{
  "n_kv_head": 9,
  "head_dim": 64,
  "d_mlp": 2304,
  "norm": "layernorm",
  "norm_place": "pre",
  "qk_norm": false,
  "tie_embeddings": true,
  "parallel_block": false,
  "init_std_qkv": 0.0188,
  "beta2": 0.99,
  "dataset": "wikipedia_en"
}
Each number is 128 + 32 x the weight over its row's rms, rounded and kept within 0 to 255. Layers, rows and columns count from 0. Numbers have three digits each. The size before them is the row's rms in percent of the matrix's.

# k: layer 5 attention key, 576x576, rms 0.0748, rows 160-181, columns 288-431
# q: layer 5 attention query, 576x576, rms 0.0734, rows 161-182, columns 288-431
k160 116:122102081109180093063142111094142100094162138145188119129101131106191148145097192179156160104111097119075129176101160139067142145094131176139122145131175139142078144132094152168079081151213133074162115127126131111140085138193090157186164091132144151129113161161137130114104174138113110173138177211128179114114104119166097143156131169117102163172158160126137143160116147136119112147122108079196129122117117187124139154156144147160138
q161 106:143147134109198114111147115103204074122119130162149059170131074098134084125126136122152170056065051129140123063150127159109160098190186163113134119180103122116076085099095180160166073126133131119110084141086151122164172103122170101166076105098128124127112091096123056175089150133166139118105126138086084107131124109081072112096087106142072144033162151100150139156112110154112135150142155109129097154130178129132079122095137177115118
k161 111:136136155081174090096141138020151101089099113184190126148116117164141222176062137138078087138105107111118167115114158130100150138102187137113115113124070118077214135143139130124147117115135181072135123088080111123154083111110157199067101131142164120116083179102100135131109131141124095188073145143141101153133098127131134143102171150122123140093144158141144130125103138093137155118161105152125129118097130152144175155134186082148142
q162 109:144125125124160116130143171101116099196059141090179127116141078129169094193149142099060192081144081090162172177156165178082130139122082112138145117037112130122133039140142143186129104128124187181178095133163125113117110122126155094172131120114118131101149134149109061081137095126137186118089163155170106093137193084120100077120111089206122162112167113146153139090180118129138155146150176148124118100122093132135179106154141118146149
k162 112:085151110054190148155205105148128121190220156140087171189128126133197140139154152159169120104156079166102174123172148181116076076126081121116084113112145119119154130110097096114125115144144174115154145076119064148101121060181134081141110136147099140090113095073158132133140082113128126149131159169131113105121071105126099160149092104124069092175132093110099157155115142190124114188168160133113106144144136115094117227169124147127199
q163 107:100150126161118238187114131143155113111162130161098079110113150116124071153150129151122153080148106141111101086104122106128102098163149122127140120075114115129124085129068194094208142153152109121118113103116139178127159055164118093124107148084153113198152097149113119137141175164160135144137084165151170089127135127109163178135150123133103096100130119160202164202163083091143113177110167177151160126164086139129115158111066073095158
k163 115:102132128097158169157110110131133100083083075079128199115199117158066135197118106133143142176095073082130099139131152161085106090115126109119151110139117226086160115119075123109159153123068158110116176149145055095131142098133138065141136072138108082106080115033123155133093161145189088082088124132115169138201161116133082144125124136116115132055101117121191126108170147095109141184115116175134133140116099095088146135164173129133129
q164 108:096150147137112093168106089137137122115067166128148078155094079125136094123122137095118202125166188137120127114155148122177039162179096064150115112164152115114180107113096103155176137087163114169186110132151227122144154128122181129184099144136147149147115133150086137116054158119060184155047184174079127109109165136139123128179175146153164124125158129132085080190128143141112167152149155202123100105157102129076111124201129091165076
k164 117:148139138115135196152121154110143142073087131116167081162119120135147047117143089108145082102166155183149134193111153071188185105130104114218172091114134096158171136130078119108129159134140088199115086124173099108069152155072156123148127122164184128150165119154091083112104161136158105142097126146114115188139091159178182116067105062138155106104164144211098088150195185155088165118105100158090099061140119120071128114159115111146074
q165 107:124143098108120113142123166130178169136165135148117148165138135119143178061130094137184138089144135159146205140145133130123108050119149129116064125144111120096121136128138120177129164057140100118120119136109146158077136108035201092144118090141116166131125174094100119134133165089113140125098129146147106111100144160163119163115211094159115131139119114129106097123116136083135119182151185152143108145078118132083169095067105185131100
k165 112:093198126104119127096128130121129133126174161160101149068144103129124102072141140117101111116157139082170139140189063126098122133163148103090086079091141094092104140114122072109110113124170128172147155084189148091152170150094092121166145163132103108114136114156087093100131138061085122135160116053149085078100115097137181088134109115148034142153194105185134137161074150144141123121126192204107205132127204155133098153128117118151082
q166 109:119123160158151148133106128203132114094099132153094138150141143130155162114115139154106096093151103127134130117143120099121172099101163123140138133141086210107099095135147067146139142091113145135177088137085180166129156143154131131047142117123121072118145176094199088100088094109138143183122095130133129111100132136084113140073133127156028145135168089095190099158143126131048123129110068157128160136040133098139144177145110140193123
k166 117:147159161189149105099162165095119128137106193188158113145143172107162149122079122142128115116093046100156109074190130135131159179106145166124092163115112164119117071114113130092108123152101131125063108118142156108211195094121103165076076076119166131104139149063126122100126158125096117095147061123113116143153096105120092087130134071132079142129169150081135127104142131129117129135156128121109167151114186156137173120113066132190124
q167 112:186118178089173096154094121121115110154122145152063132160119100139088144175070082181077174074123112126128132142124102120120130151145165147149192121214112065134171143093146145147154139171139100151122194180125095128104104164117129095094133207140102129148127179081132121147111120089134132139166127124178124105126094134148110088106170140088166088154128098137098120173116105108070135142096181104096127091161185174113130092097110090139091
k167 115:153091172091211111133142065144148157101127176116075147153133096106132151157041126084116225112126114124135127097122110146171071132168149185134072142155124091101129122128133146129140155148167119171073122127119112148157150130099104117073139190172147141140084121088128176135149158127122121116186131168094148113086118104146126121117128153097131106170135094154171085142089095133146166171096082130131133135144088114110152087071114048113091
q168 110:167143085167121092135149111079138107089098155178100159113101156119133133098208094082118150119109134119169154079096033108151048103126130097125145179116089147102098105186137135099110112126139134072095057124062135114193076129152157143100104158120106137124108158112150129168077125112115134108187110137066135170121152090144106121164106100142176178116160135147160088117144143077153124092116116109164176127106099129212127176085147037139137
k168 114:157156159110090098164133177080153106115128168124068083119134164156072108084139112097090095110115080139074134116152035110100088133078165151185093168086072170132113129103164149060107163134136157150097143121089119154165174118113135129117113139136097101187056119086120102115108154113035118138213093108199103163092187122136140190084098071163127099180114164122144083129119102121107091176090088127111116150144106111188151096163135126154121
q169 107:165036132167086110159114136181159146145131160077114131157074091150120087161113129149111151117084058098081122159204132131126157182117106110110134144083106119139132121136105190175139118108115140121183131152132072156078171196131150182189104122134165088168112143148123163157151139142097156146131200155117137028143116111138116074070172115139139158095112110139132093148077113128102158111090164116161151138168131120130099093096211056123158
k169 117:186118151181088130146149103219160135144144199103134122119096137133164156153149153162141113140143090186113135149142103177124133160174135069107108108106156126198112132153103167154162111169124081133124089125139136118156160150159139119159137129123148131145107084197098153096129157129119132098135135155114114215168104093155162093100144085118131126132149122175111084140084176216111100114156070088163114098144156066182129118145128104120149
q170 110:080126092140152174159061141144118065082136148120149129130155137078110093110142117130021091128174136065087146107102120148175106079108166166113160158107135203103103147125164118147126120151134106147128077071102173043144163167040129100126093204082135060109124128142153150124144121108102159107110121111170075085130101169180088142160134134146168100082168128144128151150096135113130137157110147141112108141125126100135091130117101091114072
k170 112:107146119072107139160180123131150087134127156100156100160114171152106121097195161142156140123123153017104085132117143150125146138123075124171139108177148155122134119108203117129167162149120110114147132083123144104126143078030140060081140157134149153102120128121155085124068169124146125150126140142152078104105148119183113167132090145195089127132076066158179120140115135190101118206149122147086115151103157211133099115111125088128084
q171 106:144144213158140136080138096067170083097157109146142123118128227120171145115154154165148159140099167140101092146173124168062066145093129123149143113066125111088135117116063077082121106100082109129159081085171128160128109170185161131178111139112135126136110131109099145139149119136152184161108125148152141125143087170113161160102146109111154132167174126078111103134162143131171118111062145167123181121096103095129076098132070135134150
k171 115:125163120144161138116211095155124098130163160122098130125105142112080153082166110173152119137157119163079129099214100100100185131149142100128114125097156115165100147107124085077111095139069164114159171136138092099168088184114135107160122145157094119219129128177116150129136135159121138156114142115151122142126140113179164120128155103119091116123054161116070088143142118124102092066115146145118199133133135092161103116077200133149126
q172 113:142112092099172039112062159162138104095153103163145171110104101130109176121092107183150138076144127073113134132175144093119190124116180191142133120197127093092150080154182195122156161111130136109102120113141138139085148106196121180137184108121109134129150162173080111119111109134123224163115093053105078126123138126138095090143097141126101022118116123092096025111145089174094167116201081182052058108111122100113100130162149160083156
k172 115:119216130078130149109059139154118116125186151170093166121120079095123199106090137191100147071145141088106103129141111171106119077210203132139126122161159122153148129172189109157141113090183153114132151126089176150087109151151097159156145103149105182112167141084101126170132133164135167163137095114199149138099158101168111172167092079103116188103119135079145085128157037153126097128115149162095134087169126119116087139125079153131188
q173 111:113123107131151141093096171124105103043146099125122102175139125123199119154161084139194113106180175142121108094117127178134156136124062103095083121091148131156097172098153234092118155140125117100146030130150108128077154115112115128146191131153133151158148102112082135187060057108073119179104108123090143137088157180132128146122080127162097138179161148069113119166087110090142145165065055083100152117118101076129089115125094181120122
k173 114:131146115101147172153137079145128086136138125140120112174153162088133116095155132139114072087129139186093093117125109174178129154185115129116141088125140108088154221118133155120172090099110116145102097143113157115141137173099107159139145163128151133140127095088131120143148075109157083126137128169116163137061096150112150151133123110116137152149144165142113128122129105121156116148058086089108119179156125062166098139087151109095135
q174 116:047090119149178127099085092149144201176108208151145155104156080106189087146132150168135116123162173097134105098190131120110171154155158075085115144094122133189109174196070156149117106129135117103116134112142069161154094087123134164084105135171162096148170142107141179160178128137115103039113101117142088184133156099154131143159164153121116156119193126083120146111162088154173140155110145129107103137087115152160147095137114102162125
k174 114:096124199150138099114115127143132180142061101161133118173107135111130088126124149163099126136143190132144122133116057123156117131153143095120149092134096096161072144136143151142130073160080148133117133149104077157121099162169099157149098141153137105124115142114136152064084110068121121145193102081141140078112148123223120089124151132138127125111112136101150119117136104119144166147103114145128138184166104121178197149114095091219149
q175 110:137188098097124091136131108142139173067107128182137118159166108156042090082144049151128123132218153124149138082104127121073110144137100126118158133100138104152167139125172103142117114123092123075157146139100179114133123142096072069145124140125138167165161207165169078157172146131164134141145148091138085105075104095109078135132162145076140089164090103161128176156125135117146111131091175035108139182166120100107141043124114212162139
k175 113:110169162103125143126123151120133143062130139116094114135128111106129113096185106136141158074101178109099148138183139128125101110154044117120144089088209159089127198142159132082134163166180186172126134147167070130114134121092143143140133123159115121095142074117112091105168103130133147150153158175123101185121106140091154114108079163111099073142176131137141119106084142146119155152103128084133139169119091080115079098099120233154137
q176 110:148077128109110212148102129148154153108113114109123091080112060121144098173074154147088101132096096147102063144122121153098118098093166139137113081142157137113114107137138129112151101144098054094143026107165152104169131195156085046124200165112150195149136134162159118089122145132082103155121126108124059128093133166073105078122140118117145141123119120098091114105139116107185159122141162154153091105101113166102103084130124150085149
k176 113:229117129143128186119157176135107099143110140117214144127119146090198073111075145111153097129102113140115120143133134170122134111171103175102125052163155215068153136086096159157103097117106120099194095097146119136158102126130082094142133133145210112117096102138103124139122109133211094157092184110131085158110117121127142068146161138104117077101144115123126139140081106136079083094144144177119080155103062113082142109135115129137142
q177 108:170146132159100150137077175089140135167165139145178166139128089120097080128174101113116156138186118129162162130164123121125182143201071134211158184088218189119123130062132158096094114146082137153128095092160125081059173096149109054094091133123139184099120085138166078169095146081145107174138121140121092126166116123152087145146139125151107160110139117078097105114175179145142113128122120129169143095173149053029075132142069098135151
k177 108:180135116065133122091103158108174082131142108117078125160153126092128167148142136082135113143121074093138093134162128138129160114133040156169094085107063153083159100134112175077140147122125112085110154131121086117148131108122104166129133089163089157189199067142142094142101121114080099119133129128174141109172156101148104101166103158107073115124193165131121092165125134152157166111121112170037087126095159136137147138139078182150126
q178 109:156109137170129124095128114178125149124084092153091136097086103111118141080109114161093143186100177139126156119105130127095053064137150130159100127155150126118161128117113150097101205132128149146074109153089094150111110135135158091086172092122135062144052095058098181109061163130095146046067112123140142107097088148145103090155090108161170137130141122122196130149154141144142145115115146107116138104078038145180102155116032119161128
k178 116:116078201218096165139113120167134098134112057123134112155189106179169164191144105127095171172089108117118107067096149116176093084081099173083120151142125137082146075098181131144046170147124152145138185141103114114089145162094178153083161178130114155086133145125093144207083173113139131093140118168157149128085107117125095127117117052167097160134150168073177161096161130128121108131122137104107156090087160145164131177127092123187119
q179 106:116089125113115089173083129100104167092146116110162135108117102156159038112144103153160121096112117154097091136111156113148119063097127105110152134098130109135110125095105081159146113042114098113089083115089103116105106184165156085128148072121153161104159119191150153081054124122116089107116147101140191114111158114143168092172092112163073195094167109126144131120129127128134099095060083108135151154103158033149143114092150120103136
k179 112:127090115119106144097100064129170068121108121137141119091136142145145074185135121100123178142110133126087110084119115137167139174151179125075177116120105092144108093102148130113188145139086126148157184173106111108158149092116120055132156126127136090161093169135094185094149081183109096145130116139157149096187159108128140122109150141158093133147147191162155062141099131098132102142122173086164145141116180089156126129157126100091179
q180 107:097120129189166159151211121160112104210139125074158181122172202106088092135129083143145099194139157186121075086127118104118060123157170126178080129157115181144105168158103106064144136142147105130128108116134143109112103108077142143123113110107082128202100064122124180122183120169120124103172177125133101135110107172145105186088124141122136128094121144134164118127161106137123128127099120117149150130100111096147113114139109121125134
k180 112:137112090108131167114147116168067154124124149131125139111151179126132113141124108109120196189160115137134075090098108059107110142126234062134114183135125131141146051139114138154127148135101145075110109146138107101145091083059152110125130145089159106138132168112123164128094142144135083179118148150100106126178131104210178109192146133169205131138135138166130128114132134087149111152096115099119109145108138115197156133160107127133109
q181 107:078158141081118118171147134107118140101118112163096075133161098138120066074201144117174124185140093075182085078077145116162111146190121131166168088121116075111107117198127138084139132079102104127203142114113142146164199144138106112095122164110133118148145090140121103108170119090097119110122126161142166132079222214109143129163178116108101122103143099085148110126161139124119075123134141100131106096116130136109085135152141112132140
k181 111:158175142149130136163118118149187157106148146129146109132185087118105106186180140115140154127117170139136133080084111092158143127130118158174134198126099001103145149082110136050147118118105134099119070160096157125125169136162121131107124122158145137080198148119079089125133172140196117165117102146181142137140186140168054070114135123158100140104118055160090156148196128099137082165109098170078091112079106156072127120189141090125139
q182 105:138085159130161144124164115162120146165148141151156116167119082113094123141123101169127109136102081126138147124153120185146085063149145066164153098145145066189076110158129161144100131076159116114136151147156121126162132126112138155166170168129141106114055132082120164115114171114157145089169114120119135156141134114177133100096118137145128146080114167119099163065200160123112126128110102097120141213151114114142138137118155103171152